Part of a small language model's weights: 13 layers, untied embeddings.
Each number is 500 + 40 x the weight over the matrix's rms, rounded and kept within 0 to 999. Layers, rows and columns count from 0. Numbers have three digits each.

# down: layer 8 MLP down (transposed), 512x128, rms 0.0792, rows 191-290, columns 0-63
# up: layer 8 MLP up, 512x128, rms 0.147, rows 192-291, columns 0-63
down191:533517491444509519503466514452456517508502566518503503588494496485561475508581502493474486472495486555552459482442530505483441535526541525489475544482487489534509490436491433490474473455502542
up192:623598496575503454496543511482481516506438473511476619572530537571441535388437537610538504498504526561576425487595535495499471455508467535524492438490434540497455474552470596471536486481513545
down192:505472470458493434515571485523520525414525492493451455502564457524503406608448464502450444411548571419471563466484496492434522516494440454415409586493489544454462429464549584494476484544451527
up193:514488490532512442494479484528459528486486520491504529518487479558453559474473508438534510477494515473589577424433453485466512556402506483560530503576568523504491511491479468457507515495465536
down193:538471616435442553508553573494458461513464529474536376517454530462583538525487452498495539466500486485428447554539469551553462501500487458520512523554477420498501526501523497550472536522418447
up194:562548502469401476470474455563484433457506498577513614559405513494370527518429539556528489458506524512471464438490431479456422503420619524455550542461498468534443525470508474535529433567531497
down194:516567531435585597554487499465548450539502425509471398625515479495542481526530456579505357551635470416526383504409513401463588518571521435517501510559628420496526518606487557469494455361508523
up195:427453528480461473494489466509500476526530456465510494534514504473472586474494489467543493500492485484492495546506474487492463536487480491445477506442428453540543516529470544471547519480522486
down195:520477501496491512516544545509473483447456492538526548543476551490523517495588478524531490551478528450494513509484580513532473489467464543482508520410531484504517467474535486519516495505478516
up196:542494534541586490478499428542512478548447507489552412529457484517485462474488553526530543519484478515475511462502501419545544457595492493389598492473543504537471508453508455445522537461395581
down196:493521523566513502585516513542546623480458488473501523451434528460488493529495453546477515475433507552503459500497509444421491525451475502545484507510495490522464500506451517572453469422507479
up197:517476531513448476492512519502531509509439491520511510507495485513506550473472477451536489495535499545513513482486482463529508484501510511480473484552486468475507491527500445531468521494487493
down197:474478481528527473519491490483538464495492486553490485517482515499495523536516462527497517511489528461504493482527507491505495502491500528506499480442535565508493505486479504463496469513547512
up198:455509493482564509524506460471522525498498599572496514522502535501498553484489473477519434514494386575506431542567509431467420551481544511552498577481523501571438438466502529520538511519467445
down198:523511514507477476515539533532451501617531451463539466510507499474554482475464447513550549504420522479423493484450533536512550485460527484486481432499464494446518542561542441505510448460531514
up199:483480495469510432484457472466552524504434405525502562475474505596575492520420509567448528457521471537542498491478437535472491463322571575561471551396542469453516635503550659464590479522508498
down199:483457468484506585462446603569522453600394412435517457428544492548509505504471519571482560531426515451465566499494501535459491500511496471581551461525467517467563378532447526552389487393517497
up200:521498482493514518519512518479489458493501486465487490501510498478490505480532508502531492493505503507485501523491501508486522485523499515498451509498495465499476478485510458512497495488523456
down200:505495472510455537468505503513505502496505540516523480480489505505551476514514494469464476521492455486482503502492483500525517501491555483506527509525513507468501507488486506500490498484474508
up201:527511451489470464491487459516473535493534533483506486504486492496490501482491511526543472443508535485494515511457521511490489519493474504507475484483495447525517513491535475572515522510507537
down201:397467522508523505505514548457522505492453463525428479509515492477541532509484521473512484490479437520507501552528511474537536494507523501491513492505515514509479499499487506499494505486469454
up202:483489523533465463423404459480429460613533512512510529473494581532574437478540603495498513571586546501432522453463459497533455501474552552490479485457489451555515418551504436458529553489506440
down202:556427442562543548500520533457531512463434496529507471511481461501529555543370533512448554575567490487559443566471454509451549551504504408543573476527449481500487518494465510526461441537538448
up203:486514575512491490465469571519543466523501475531563442484472475505507509476541499530529496499487518487530531519481379431544481520429546501506470457456536462610455484475511490560523467499577514
down203:490402490504518500580536439474487519487461490496435471504445541471507504549536517484514505542532412552516559431485545486503445415556466452446460511456491477467541477542445507560491467457441544
up204:555506479495481502450403496392451478564501478532497564517455576478474593511480518488569481465531499513423536490496506519516488520505536542580464523532477500509553584529512562447473441496529530
down204:440520442459577458588470453571519442466504476465495441470446595513511509561562564498524482459488495547552465470528535458549514567553468536496509496503477477422455541471532515527526456467486452
up205:478525472492510531506486496455462507574517492485517510480497474442525510474523480523515511493521506551499505522505517537499532533493464505540469440537574454517557527545516398453557487466486429
down205:495514492460504543522496512552460521507520537563451449499562467538530491520544493555421491490504472535516440476439579485567546476482570512569478520469509471475455457497481439580519539540474528
up206:494506399524449480517492479553511475556488459424488557481451515463468498434473489472518535571488488500535484564562541474472577543537515523494523551472467509477490404461549448516469443492552465
down206:469531536446488545413524477493544453491557496496440433423492509560552588483496454555530498510468547508450524452402548492484496435511492533517546457507499476536476492473528497495540468509497468
up207:444520522538460518488505484442571535524544509470516528525528510542473484559492545469480444550533494416447513495448428491531506572452501504570454492518547406541484425546491458574545489520515493
down207:527496443459528468516484525518552512481458581518552471480443534483516440449494460518530498463506497529525502506553574520551549440496455520480529523519514503452521518515520506492469460492479514
up208:489530496558560468420506481441436578519490484534525500450447485576423491495438554582418482472515534478564508472513472483445544458493432473500501447394510549532469482548525481427493426480549497
down208:434542549512500471551482465560509592496386571532437555459581492532585561548461455492473541448577450473591504583481430574592535459522501531533511531481529464503521354495453516448484478472434522
up209:525470533461450488492519479515474498512521463455500520465428435537496507500470441536524532472502512518482491545471497466550528447491487490453509435476505477504515433557508472518487523520515517
down209:449492519520524468539526548437492562521500531520469481453583536480518506487566557483495477487510487524503520502531545544474515475495436476525524520514504478462497505489454507494499492461497468
up210:516545505510512417530516468461490480500490482567522432581394552563422486482477420525593583482496511495485458561544479408412486480541573561446528512525521479517585424472500488547509520509536480
down210:510555493502462506445510533536536534412561514496486528558485432541470501435570601464456395569499533472538544429451508501513458455446438529553492509517475489571481555559576493485462530506530592
up211:432535535471516520571528466508536486542483498521537521478515536512494500541505442485544431498528501483481527540498469527518500513447525477448509511464412499497511511458492497549501470503549548
down211:510469453497494467385496529446534508457509504491456454494571508515477524489502536471513527476512490548585475466432521467496469486532452422503506479502555461536481511480507500479519542520497449
up212:493554584544480534445585507497512505452464545491563502443403494418452579537495415474502508507478530520557466574475497522510544508469537490496513479540499376466500527566479456518556548509549420
down212:464518565562580507535529533497478557529505476473467537558479495537459472456455502461546580528425462522525472470387536456502416503473501498423540548511486557516495463478463551512463522576475545
up213:481493486549500446500530438510411554466537538518492541492503404477567500519492484497525468460505416562431387432456514582525518572466515494445456497522473630489496553524538522500487527491498418
down213:484585481467561442552449570481560525522468463535567470533524490423463372447479616519544537505490496445469486521500529480465525520520525518522535510439589430561495488558485460520555490534442603
up214:552567532458495435515596501509425457539497464483459563481490511541425569463541524560471517505483440429554478440478528471499487491470513526484398491507459535570511493485538521583467518503491494
down214:516486466543578486459518497531465530474522584469498437416499581500552515503382492461435458514549526544488564581517461609501538425538476474539527473496555496493524513569481477439545478489502500
up215:491535488513452507549460535523503506493569583425541452516527512502419504479530539509540524474498554473524431464380543472457474545483544525530545537513463533578475520467500432514515497558475455
down215:540576493442536557507446498529555529553445464539429527450501458590537517509517507477503465557472470551494508525554465476507510499506552512468479433455491510425515486532435517479456561459489565
up216:495505492568487487585510484518547516531477420512512479493518524483473490478480592517413503544514481483506498499496528494470484470421462483525488534548597480509440488493553540493547526483462478
down216:521520513565537501547512527462491510513545496504445500447450545568497485482476532450496512520456520511549484472557542552504546480557459524503546489504548461432430456462542561502521585545493502
up217:508484512539525503485463450494496508536480447483510502529521536502515491478496495459528508544549520559477491459425490488429468419525485422531490547517562559545540486468504520468521479530539487
down217:487477471394479519530451556476505535477472528508452583527474557479511500447429534460482490494429494505454509486505479489591465518503436559446530556547488497528526516556508495482467555466505489
up218:491402489535532472521488547465503514492453450530482484471453556571436572492519426529521540535576553455490458473555557459496512577445514463498496526491483461519528483505456427515524460506505529
down218:546484512494493488480510509490457491507518472409509406418458430614507540506451482481551493576487464531503510520504453538519458464454529515505547454493555547484472545519419552451626473505523467
up219:554452492472505495485487479544478507536473461494512512490466495545512479581477420478512533494479512550482480431404482526468581439541471490538447502519455529493516522511539450539477575463541539
down219:446477405473500472498521503363539497485504507509535517506441497531524435450533421469488560473473489466495496467560568440479441563570495528456486546483470514563496515490508466529542600460450441
up220:465513529504477448468485513445557458545513473420515480461512471505486496563482539500473467511489497474528454479459482561532443449499465500527469526518501480497466445573462499500536480502477541
down220:471489494549598504499541503462497456461470488520480505524510504484551506480485475505527524434535478512532541528518489414450539533547482489488475484468576513480483550494492521512493441468532462
up221:520460498446506408578482469545534531453542462547540511490583512520503527500496519487486473551527593554497438454444495474522512500403502428522543564475540473477449466494551519489474518516501465
down221:485503535539534562456497526457442523471600423505523524569467567509465555511573490530594525417458517508510486504491491491494439460507516483497466448542471488503503476591473405419471449488488588
up222:585552469466624472439457460567502479569352530478525492451505500520386484498516478496493581449548562559485487539512402491555530455584552502543498563524487428449489489598455521531513565497553488
down222:502507410558497469505551482479436501558489539588525473549511498525526483551375510545505477512502423459486547463500510498513521573473488497516444538458465557603471431461534469470500537493541458
up223:505497513435481482479501518492441513508507515506517511477511488496462520478504496529481523502505485485507478466524538496537467480483503500474507478496483520491526507490534496506498497525498496
down223:519526479511507500477519507494502498502468487493446510492520500527542506502540501484485490506472496480493509500535496509498532502505511489508555507451475501505495519514507474465484510526472475
up224:541517511494578409507451576530638517464467510462549531461572497521536509544541516407478570618564471522404403385519533464467565540569464523496502549453450459496527543456593444462457485496430551
down224:464437509416506501521557561381500535430538526544526409603550439470489523443506551558535512457666494523544558608532520503499544577562490435500581471490473559578475456516490512396481487517442419
up225:481490544563480495488517518477512546504477521482511523485495440451523496498507449513531524501506514514512479483482484498477525543515488504513528481536495517503484487502512476487485520491518522
down225:530492479480498513483533504524543491528456482500486447479499535546520513525476506535480484530493510548501513464497524493533527491498507476499502454462521476548489530533518529481498497506483492
up226:475512539533523543598500483430460450508573535611454476452453552514468499443520550447433606547448488596491496470479486477444472509536547454527519462479540479489511456530560473496464472537555449
down226:462497486525545478444519489518511563478478428477467497423479511505451488565514538508538493518427473508525556454458563600512497506471510455519447490447466499414602497508525584374525536517482518
up227:529515493500468511515508484494512511474504478478526514490488491517487515501544524498508490460529499514465533517533511538485507467517464502499488499502512492529577497525479514513502510512468538
down227:498491493493540506475478478522479523526479491518468486497524506506523513544496490513553528510461497490523511491503497466460494523432514489474498506505506515478529525524495494512490507502525497
up228:516480517478480523489561492464529440488419480438488522498457507528529516543476505525498491566479513435523482520403474541535528485430529538448485487495547549488466484485585476530504451501450538
down228:459426446546497479574452537525529492492512501492466482467538588522531525411515472485476545510492430550535476494466486444575410462471476446549470512488517431471509562520475546526477528462486555
up229:413476512496514503544494479484486604557526490619520524451539502428489501530434487506463517528504485517537483466473596486535539519441508446481490574524464542468545499492458521450488508478541428
down229:575528560578513560480467477430483521487590533538473481497517508545487490462532513456517560534537377501485458534498571543559576396530434530507522500450449452519447496531552488429523554539478501
up230:442517482507501500522447534508511467486451438478485478495554498479472531515520471471506521497498506529476440443494537544519538477527474567480464521477447501516460494480515531479497524509478387
down230:461442511538479493476463487505453544455494499578468517536563564438481596452532505438479468488488489445529480497502527518501606583496485506407523504491464451498473558494465504534505477519484502
up231:562481561536536469511446507501481490476511497448497449527479491506498472472441493510446490518540463444569503510412439478505534446479511487427457448472411473536472512543513497505514519494528443
down231:477531447509533495529514485509526486474460519500429523582466526457474533465497465492533562462470492556492477493520496509503500536485493617497506539510558536366491467557514464499463553544491430
up232:502429448461527428531486503445508510494513540531477507501547524490516483443480523538505539559517528520516514441559498399450602527629424576578511406507466532483501544544541530482563537530408492
down232:589530519508509525425495453503545494488567501502460486471473453530580559534545507447502529510491438520511508557419490530482471354476519473531481606379544418475510531429509422404476570539545519
up233:411554529475527442495503482510493464511488474479488518478479499586487478473475491436552517531485466449514517534454487443504443589477472494549493536500468444506489389465541515535576461513525470
down233:514463501531463543480491491490512478547550482487471357483509440491490489533511535529490516523456543523512511501516515448594458490507522501524493456472514574464526504545451481473486483488509480
up234:481503555560459436435497526535478554433500446473541434486462477527482594453476502491480582457445532556528525449478461370470505560496532681453459467403541494457547520534492493542526506481521459
down234:511424623525532510522460538545484484598586450496445492427479560504569468499479529446512455541482454537446468451552580493419521515478529446495552480576408444452403472466528556539484413546457476
up235:501512480570498483468503548506513532485505487520481526497537504513503582484474512493546474568479485467522499473487522537452537548441497478508521529546512495450507521474511483520498472502526512
down235:471421506499468552501528512420499450389551484497528522546501532564584380495538541477495504473507462511518514478503562517453510500511473498494519506454489470510514527481436519537509455447473518
up236:482489464457511487490500486512475534499458600529446506486488409515478466517459440462523531414526534493563473439443554445475485488452517493445526606498425496583452544486505597507469450470497381
down236:477544509452485455478498509511438487537510546490524475515493528530455523439574426441438418557480505478464489551515526471540457424472481535466548443456458523520612548532491489419539418427536486
up237:482482530364473490439526455394500469507532447512482489474523434479577515487452484534509502548539457488565476522484606485460554547454585451488400478554578531426460601518502458481551481452484448
down237:449466506528493493568439548503471565479540526561517587551458397534495479470522478465451469395522511560554470572463498431459554533495520530461552542528416488543504456478543489418503516439559604
up238:513523501518497531558502493478530470529477529444505544491546484498505545514524546489519502523517474435455507512486442499442478477455551517491465569534476470489565458516477526546515468517552500
down238:465459541514480474514508421505491532498463538507480507485454488520481447525528506492513521494463467547586422478447498464510578476535543554490501520544522495486529517469516501524469511487430472
up239:521478520523518523477502517452543444458488526497525524459453537507531492490391495550522508510511474549486483486475525524518523484462499519515470509548448475573475496568477481411450475537471557
down239:556591534456544513471532558493437575521483501486482510546531457481427555494563511477448483507439495511463583493466506515489450477483521447463519475482494495478502473486488517544492482475569484
up240:477499470494474476504482497525533479501511509513516468465518518521492501506495486513535507509501521501511508512500503519512550518489511473504472511513489520500539488485472494501529488506504523
down240:459507519476523520480527507480481504505513492479521552494453491492501502477494500484515530498491486481474505491469495492517479471506487509524501507546515509500503532519521529495500514493499489
up241:511520549524469442487472442509461501580476480537520477474483490496523521445447483504551517465488521500419486489467470529530478448498483534489469541504482505523520492498496547481470526582520553
down241:456475471492538497447527516499518603545538553583505466518391441527409537503548496494472465454514442530495459458488493462520439466523523473518489474406550544498519562560480507488479512485543506
up242:567499514563478445536455439551479587490478575502490501542403518545540479453464531514568561527547520435544487431485487387413530444448482483444533456494444525507482492521496402461532484480433546
down242:429467488477563573515511532476521506468480468468485439460490424469476631471606525444485534487462481457505413520476479491451482511483470482514453513512537491509565552475510526509491512464486481
up243:460476547451521442483488482484463596467489501525531537466502587494469445458484472485531527533588423563476442493514475472511520439467523504593499468472495539471525545476565486493498544561484503
down243:530480493493579523425526484417501626583604541466502511485434565574506550513521502599509532466487513509452511418476438480536487513533495401430499509522397440455524548452480483588569527505422446
up244:535458488484494526515524465490502479530512471481504483519502469497455517524510514435522515493499490539474495472455485509518523500493501515513510539481505497529480499504550525498537525502476527
down244:498487513510509524527483524521527542505510558504454479526510487540523519496521506502457493538525506540496549534485533492493517497505476540492519486493494454479471487493493533543501494497470504
up245:460495497489523512505504529506514485516501463524462485504456495487501499481523497491516508465513487478479520492469499488507539466529521499481506505484498469480505497517503492496501516482479486
down245:518486481500506494492508493495461494485505544488549506460526508502519487495481500498501479529493494507511496535509443501483479532471492492518481504514494524510518505460507514470527492497508515
up246:525551461526487422551553401531467502494491481572508537439479456552468603564503508499496536528398500535460489510448465487470444496538551568504426564407460448466479455500495602509455472550583428
down246:537373521517434572546510543490467538440437454585470476407435554544482519507541554515552508492424470490553472527582549450515530460501510478567639531581539511543511456565523450496529455512521480
up247:514469474489540535435489441502584523611598444492499471553522532508398531498527504533481515564469520472503453470485460476484541469439522496502481579476488471458487516396508467467489465464542456
down247:493539467507510512581581518495476478434461570520519447503536570455511488447523550508573490442474477532471446588491455468475499482561546475498468468497540504448519491541460408522423457554496459
up248:402606580392423474445541456498471555498526341420522539493545490474553516450521414477512492402538528594460454519456528535463517550604489508502435544506458419440437538516552488547568497545493494
down248:547483489469485506552518562516459442621460541559508422545515548599488480524530520576486593468461488510447559466592546535549474546438469392402501501501516526523468422569460563521482465429517434
up249:490486484456481493508480533456471511497555476472489432532467513521518477472480507490453500535524477490457459467501506506527517496487489543531502530498462535472515470488528541506532506527486507
down249:514525431521550509489523514549454512515518470527514525494535470453509582511491497482500497498513563513487510502485484508483545503481486479475499493477484517501429487481507507500491527466458503
up250:499524503502483504470549454492529527522474494568519463442517575483465494493519515482519474477422489556493498442490544520506500536488541487486547532492508486534505461405547432485471501449483460
down250:500519518491524500507508505457486533532517450520455458539457564472496547506477543524520486465553562559490492504508542503519535442474437594465483495540497549458481506485496480440505506554549494
up251:461597484550546468430441396584539472492531517557561449457483460534457459504523546506459519533503498454476536518503431465508537460550501490521454507467490498516511581479515543465534472507467519
down251:535459538441468441481512545487478507488509508520512532536440466581545504523446501461587475489510488495420426461484432555455446531458511482435464521484496488586470504531550497548504546546520533
up252:503541548428464522492523467556533546572459479531481532488497550425501444500497450493454522535545498467500485473540488461531471533491541504514536478576537516536466499546593531410507430576432506
down252:519555521497482547464470576507517529489520506467426441504523506485606492490517510527410517497528438559506497553494478547527495536513533475531517489474462452500466581532473488578501531469528434
up253:530538516429538533500491560517549532516465508498483526548473553473429499452474461574464463420512517546494469490572443567497546503532525513539488486496467473500517455520545506389430374451494547
down253:561515488527511533439511515520590556432464468573427573511463516507477437540468393535474524505472457605454487447517540463529409597460522471443509573471519480424515496460568462645516582506450424
up254:494484485434490500502459531471512517489510528504478500516492512484512447465509441546503536511491500495492521473512479543487490555506515488536450538514496447481503521507503534516499498543531489
down254:510492508595515505488565480498501536500511489488456517476517453509512514525481521504459460488511545475525468491524459520517507503477506495475483500490487499490505479499522494476525489448487469
up255:530474423470486467535484525539482443541498478489485525504509458533550545481479489501493507497477491500515533513517545534463545510490496468540490493560473453542534518447529513490484494550489420
down255:455521492514526536509517448509541539481507497522572504497490513483465515501474463446471424443519497463496474574503515466544476526538475512506483430469561510612518502492469452475527467542434496
up256:481509554476514511470463578530510446482461526449506602558554435437484508449516487519498504508373498473472409426497468540450515475548605525512478436496442489504504357472517462496463492566474412
down256:470382510509465470464500458545530518501515533490485427512499528543500504443582478505440471517610498495487509498547458453559489492475527450525516540461465484433491538566410500606414467463460535
up257:340524533501458419421523504515467506488537515490514478534481503550486451474411441498468549468569502521544522482539479498532476512483571516502415453506457490563428501465479482508447517494517567
down257:533494447496623539564515500422541547527495536486504477533553560519534534465560474486475495520461462446469532534497434419545439345596450539540511435489479385375419528493490475535487568509487518
up258:411496481499468473598539458466519441491486534492505440495435506498577520513507495514562552521494482488464495440514480594450481424454462501537457484509554551494624439474471505520505515485386548
down258:485544503637448474474534536592565460588447532449539540597529515489452469484572525546572559427533398466496520543451507430503522468499517472531517458501485497463474524571528507498500469479522461
up259:555515500505498475554513524498594497469485468534538538512552524412528416515547545513496504508537517543531491489520543466540543553518430557512448484466481483437475499490503457501568554530444476
down259:557548470519541459432472555505437527550451489429480484560482549587463504536466448458510501542525548480454439472502546470435517460526534466499517473514503473553477507526487485514470449540516521
up260:463552514377631439531405523515472516503458510476478503483481505571498477458528476453468528555513547467484398527396488440507499499472425573428511500470536562524525457494542592506451445497564470
down260:543580462583465447422515535454534540455457501509598461524511477497492464556407531437615450482513534416553442477576541503469527410429517481502418560488498478461404574457525455551585442535473449
up261:541482446555478493517434449538522547497545555447489432396441518531497507502454557487593546568489476547545478497501487462380556482438459488438458560536518560524524440456523564472485525477471521
down261:423476496511534498500509527459511445494513465554511482521465509515482528557493418433467484400493513520403488489464545596543479591515488481537538473487513442500437472542567410484525524660527588
up262:526542481462529540532482449517492515477480504461489499473495479442523491489484514504482478495551474522495508544520506513525553476493488482537511500513483490550485486505488488512524497542483506
down262:451476496509463508470508567524502476504509488539465523513461508497478508516517473441522504499426527517482523486492505517473475503494475528530456487491480498463487478487525487538507467494514489
up263:483508443462497508513498507494487492509495494495509504503509484490512494492488487535516477506525483531504503491489503516518480515555534532534492505466494502505505507487488511516516484514488522
down263:479510497470504523479493477493515503492500491510471494508473519493503532515494527486506490511451512517488454490483512490517526504521501532519530490479479491505459531520504507497487519503521494
up264:496492507486500511497506506488499504511515491485500504499488510490483505498498488488514488501499494493496490494501514515511499508516490487477511499490507496489492500492483468495500509518489470
down264:480501505510503515512494500506494484504474498500509519497482496493542478506531523494510524508499508484496517512492499477504500497508510504505510502511497511490475514480505539494503506473519509
up265:488496508507501459528495487522514488503492488497512517467486486499499489488527522499503518498499483508502500519505506502481486484490468505507488466476503489465494488525495511502488509510510489
down265:525505520481505530496511516495487506483493491502472511507527507518524503491498496501495474502507503479496513511505513491506489513513499498466510503517501514504501509505502470462510512493506498
up266:534559486429449540511536476415558578522546485518576528500410493469461498442511503514569504566552510507482537528479491501517490468441515487492516464550508495464484489530526495472536474525412566
down266:505508554500508531484516519485522567521538481512457470444503528434465515500558482463482489418507524505473470486496472458506518558421517467501484498463422482481454490541456562414502490527554485
up267:533522568471512450499499488583449462505450474517510460351412448491483587517564552494396484435511504580586539506500569504535492551422495550475486525565520488434478470527471490512550462476536500
down267:481561466546445544566487511485557479534562499487486450482541466506508489529442502480572467497539494484503494513543526497461560414530499511521568432538532498543543441485554509477494433518546525
up268:548522536464439489497414531485465507528473520457492523468468543525518564491519528574456496479537468510542529510507528498481479495487483497494504477504497496530502512536511556524529504480469480
down268:502473468583549441482483511478532470481460432508455481542514514505519528547458436574521517501490544492516562522454452523451458550554526477490575527520521569535535436510486507538463512512522466
up269:525392512436526495529567501471485495532536540576488518476513549472420515474448538480438481490546525492532456492538468423467532500487494485541512457479520507472564432438567547388463532538586509
down269:484533488526450490526445505455497520505478424500491492628458425540593427533473458488493498464545507550427545564430478528536502487460480495511455545537489523470447525441535492521575471518491497
up270:550396487552497475442512516476487410548471474482445482523527521520493496531425483527480498533436476552517513577474504555522534479493484493529503552539462487482463532552504477526555548538539508
down270:463568484522530452501529417492470572481501559537486503481551476479493504579520486500486492570517566475513560500468446471521467510474503446475485494456551508576506474492510457502427504449458500
up271:413517552563463543516510451356475535558452512520397402442472515553482447624476448549487470528576461494531440567599540444455570440496513583598500510419495492497469400589553532464526461521478548
down271:428505540384471497510460566459530499417526612446574530497512516487504423475549489464479510553446564458474552424434493540446429527474496501567477454583506619489523577482416579536530449577482482
up272:494501535466492528440523471483496463491432515479541500481510517526507514527494504442473480509451451482568511506544529536464529504458537497474492494467535482476538494439531483495523506488510474
down272:444493495470510583488502522454499503570497478549479474538476499521510526500530503482486527507493507491474497507452564480540499522500484553475507514513487465498487489521474470465530503527498501
up273:511526561430456482510536489475561486503508524383524546500497456507471509503423464533581471503562518545591471505524430515482469459511429624476542485513462533565513466576554411499509510535484521
down273:507535371538494423481524466523483405501543530507481532417576560631467537553509590549428543553418478481448493474523431488454515503446602415519498528469496486503522453469572553504474467553514445
up274:460546520528501446436521459506520521518557647476499610528523473483461501464476515537493459473561516509508504478496438502460533431470474511423485510425504512530547510539501479483429502432492408
down274:475529439438508508508475532567480545542548449574448486477431484532430497550537539466529476539566562547491460503467509549477541471553498523509565481510466478518484392432454481403507491551462611
up275:541507514484527503484476493538477463537456468564512475515498468530500499477472531507505481468539511528474497493486464514478536497530549485526526475538445485494500503516508486523488500489501518
down275:547505495554462486487536490532499486475504517493503483475532515514502539515474487540469503466520486517529542506524480498465462524489447491440458482460549515531563490497478514465521491483497518
up276:542423471540492486491515495473512525474526483458560528477433501546463477532541530505489518543496555484520490554507434491509587523488521557495527487478434504546473486487501497466523468508573475
down276:449520449512468480451466520494515523538500474512487456533503473496530490480509489431435431477430521544534505517496488527490521522507480488527464519473564520483517474538532519553530586508447469
up277:521464579487437512512534474555561422485524454504542463488507487444443520512490521437534551500513506542514518474478467507553457490504526535504493471442634481483491486545546493477423453555476506
down277:471481487541455515494508497474534481530521569520503483538529513503469429547508512480500511461490445482459465525509590543499528491448527422490459491469457494518475569404421482481553512511535544
up278:501454515447512523496494500479579533511489512517485470518495520456490547483495443503478467482475509490487510533506495487506516506516484521486474464493467504458511519506496480546496517488492515
down278:489527487495493484491524493500468473520472490511523547468463502516517457490496530473523514515528487498483473469502474538539484503476521502497523505536503521513496505487517568486520533495518501
up279:441523494509508476422533425453552561494504505445555511464470482427470527406508444419431483418423546468545521461576499562582523545473472528527478500469521526529527415527504495525480503574506431
down279:495472566492550536530463544531456536485527529495475488594541513469470544516524490579607502438502548448498501499495561442610472475486565461535428489508450506540522448454400503431501412396460499
up280:559442545476522477545469529567500436544528518516564547473431481550480493440570494547473520535513506487501433470494550515499530467456487495403534508444462503484477489515492477529508489530467475
down280:655487466533547483544527492545454488513447484575511487568496473472509458500455535533513529512520470528477519535517461518466455496512514501531490421521475530466474576526460484554496479458568523
up281:512498478529505523490475517554569526479459540472493465505479532517499483454481481510505476472481522540467454514501515493528518495429502520506560457499484499482490548481485490453532540540489510
down281:485514495501487522514506500451416475530506474480488516491520467485488511490477526502480568490548479510548508488528480522490497557491523544489456526487494530511521412474536542506522469475527491
up282:545490515505490494490511487517493500481469515425541486502496471483511524522513511512507594476490538486517482528490495522464458506461494533489452490487482501503514567505505491475555494487576465
down282:495477458474496507491560544462513506529539513564475539493529457522541507522451514470535457479493485481447527439500489499500591515553458545492518478461506518485550482528516455496478481494518475
up283:494595465457476529590526559543466554543581517579434401422425583559535463481467434464554554464544573512489523453546461499514438485506570551485448471529425513466457567485474447515526488507527486
down283:516514604508360517497521474449495475558532489503495510603457484495432532485608424494549587559535539453512517462476553509438544563508533379445415528429536480499464471529415558473445488511507521
up284:484439485445495490573524595478489434503496545515527478550441523453464550457510548484528554597526524510485436493459544478471513493489435489491474466556477497540508487534531388371502492555479509
down284:433482493528532494461438475484511483586506511526456546527489490471521478542474612499487479507508469475424540460511501500498480513500477479477550559530546529478496481467454580475547448506492502
up285:483502461468531556490528504547433526547466486451504566545513516509518512506478514539441540506511503547510511465493576499527489490485463481512465497497471427516529491440476454581530447507507521
down285:446532484510502552480529561468493480483481475453496516538488487455537547503495493508467508477519473498444532501516533582484517498543474488452512506536546446444450606546480500509489540449528516
up286:424513566482528497555468505470515580425513535561533544509524482508465523487506589507462465453456521514493485471533450566545474590493477549525488485493517491478482526558584504482474507420467380
down286:508511499547540535538558565597520489527497575533473482513400456553505489422550465494423467484428447446465545486432543516507522429476438481546462478538528472571517503574468496494477549577513568
up287:497524491537505508511485505527574580526516480468535551438469492518561498547495503490494442567472475459566492453460440502431545431522447497474521509535449519529505447582541463507505528526524526
down287:517440568488466508478502517463518471543490462478515499500530476492460403505512517473462525532493535462500575425514539481509444487529397474519444553511528486453501572471474513565474491450533574
up288:527525491598489510494520426520550492494513464500500469499426472515426554529438501482425438486485507533456524453523544482508484440506475534523534501458519485622509503561652541485486478485503472
down288:531500453538533482474499434462478560392574432506510538445498426498530538595492557527485525436438487501422459395563561561504506513496489456545497455563506508446427489441512437507489499502564491
up289:545589458465510463530480537474572449568539500513511451515515468594435483495478562590536456520468551467446487517461490459510534539522484462504414474570464508473501527435550599533517503506542505
down289:497444513467480560585491517550505446462572503452453514490503541468500436490491505491523550481496405562544513526577596543498523541560504440505564432503470507511500435558439416485514494476477502
up290:566591538514614502486517451441582482527453434424490471453431497552536489515549534509476522512556483554491512485501560497485422520473490523541480499539505493477518516451491506492472514508454459
down290:503427511494417529495516384627438494437600466532459463482546446476443449549472488517580511561469555556544501469524554460482450418520516476503451505470482480502513472517514503512522588539509507
up291:561500595516477478464494489484465482503496530506490444514545457461389459440468427529543413534453540472490470554492494508495578511536466542506513482407523477496513494582533414516567543437481457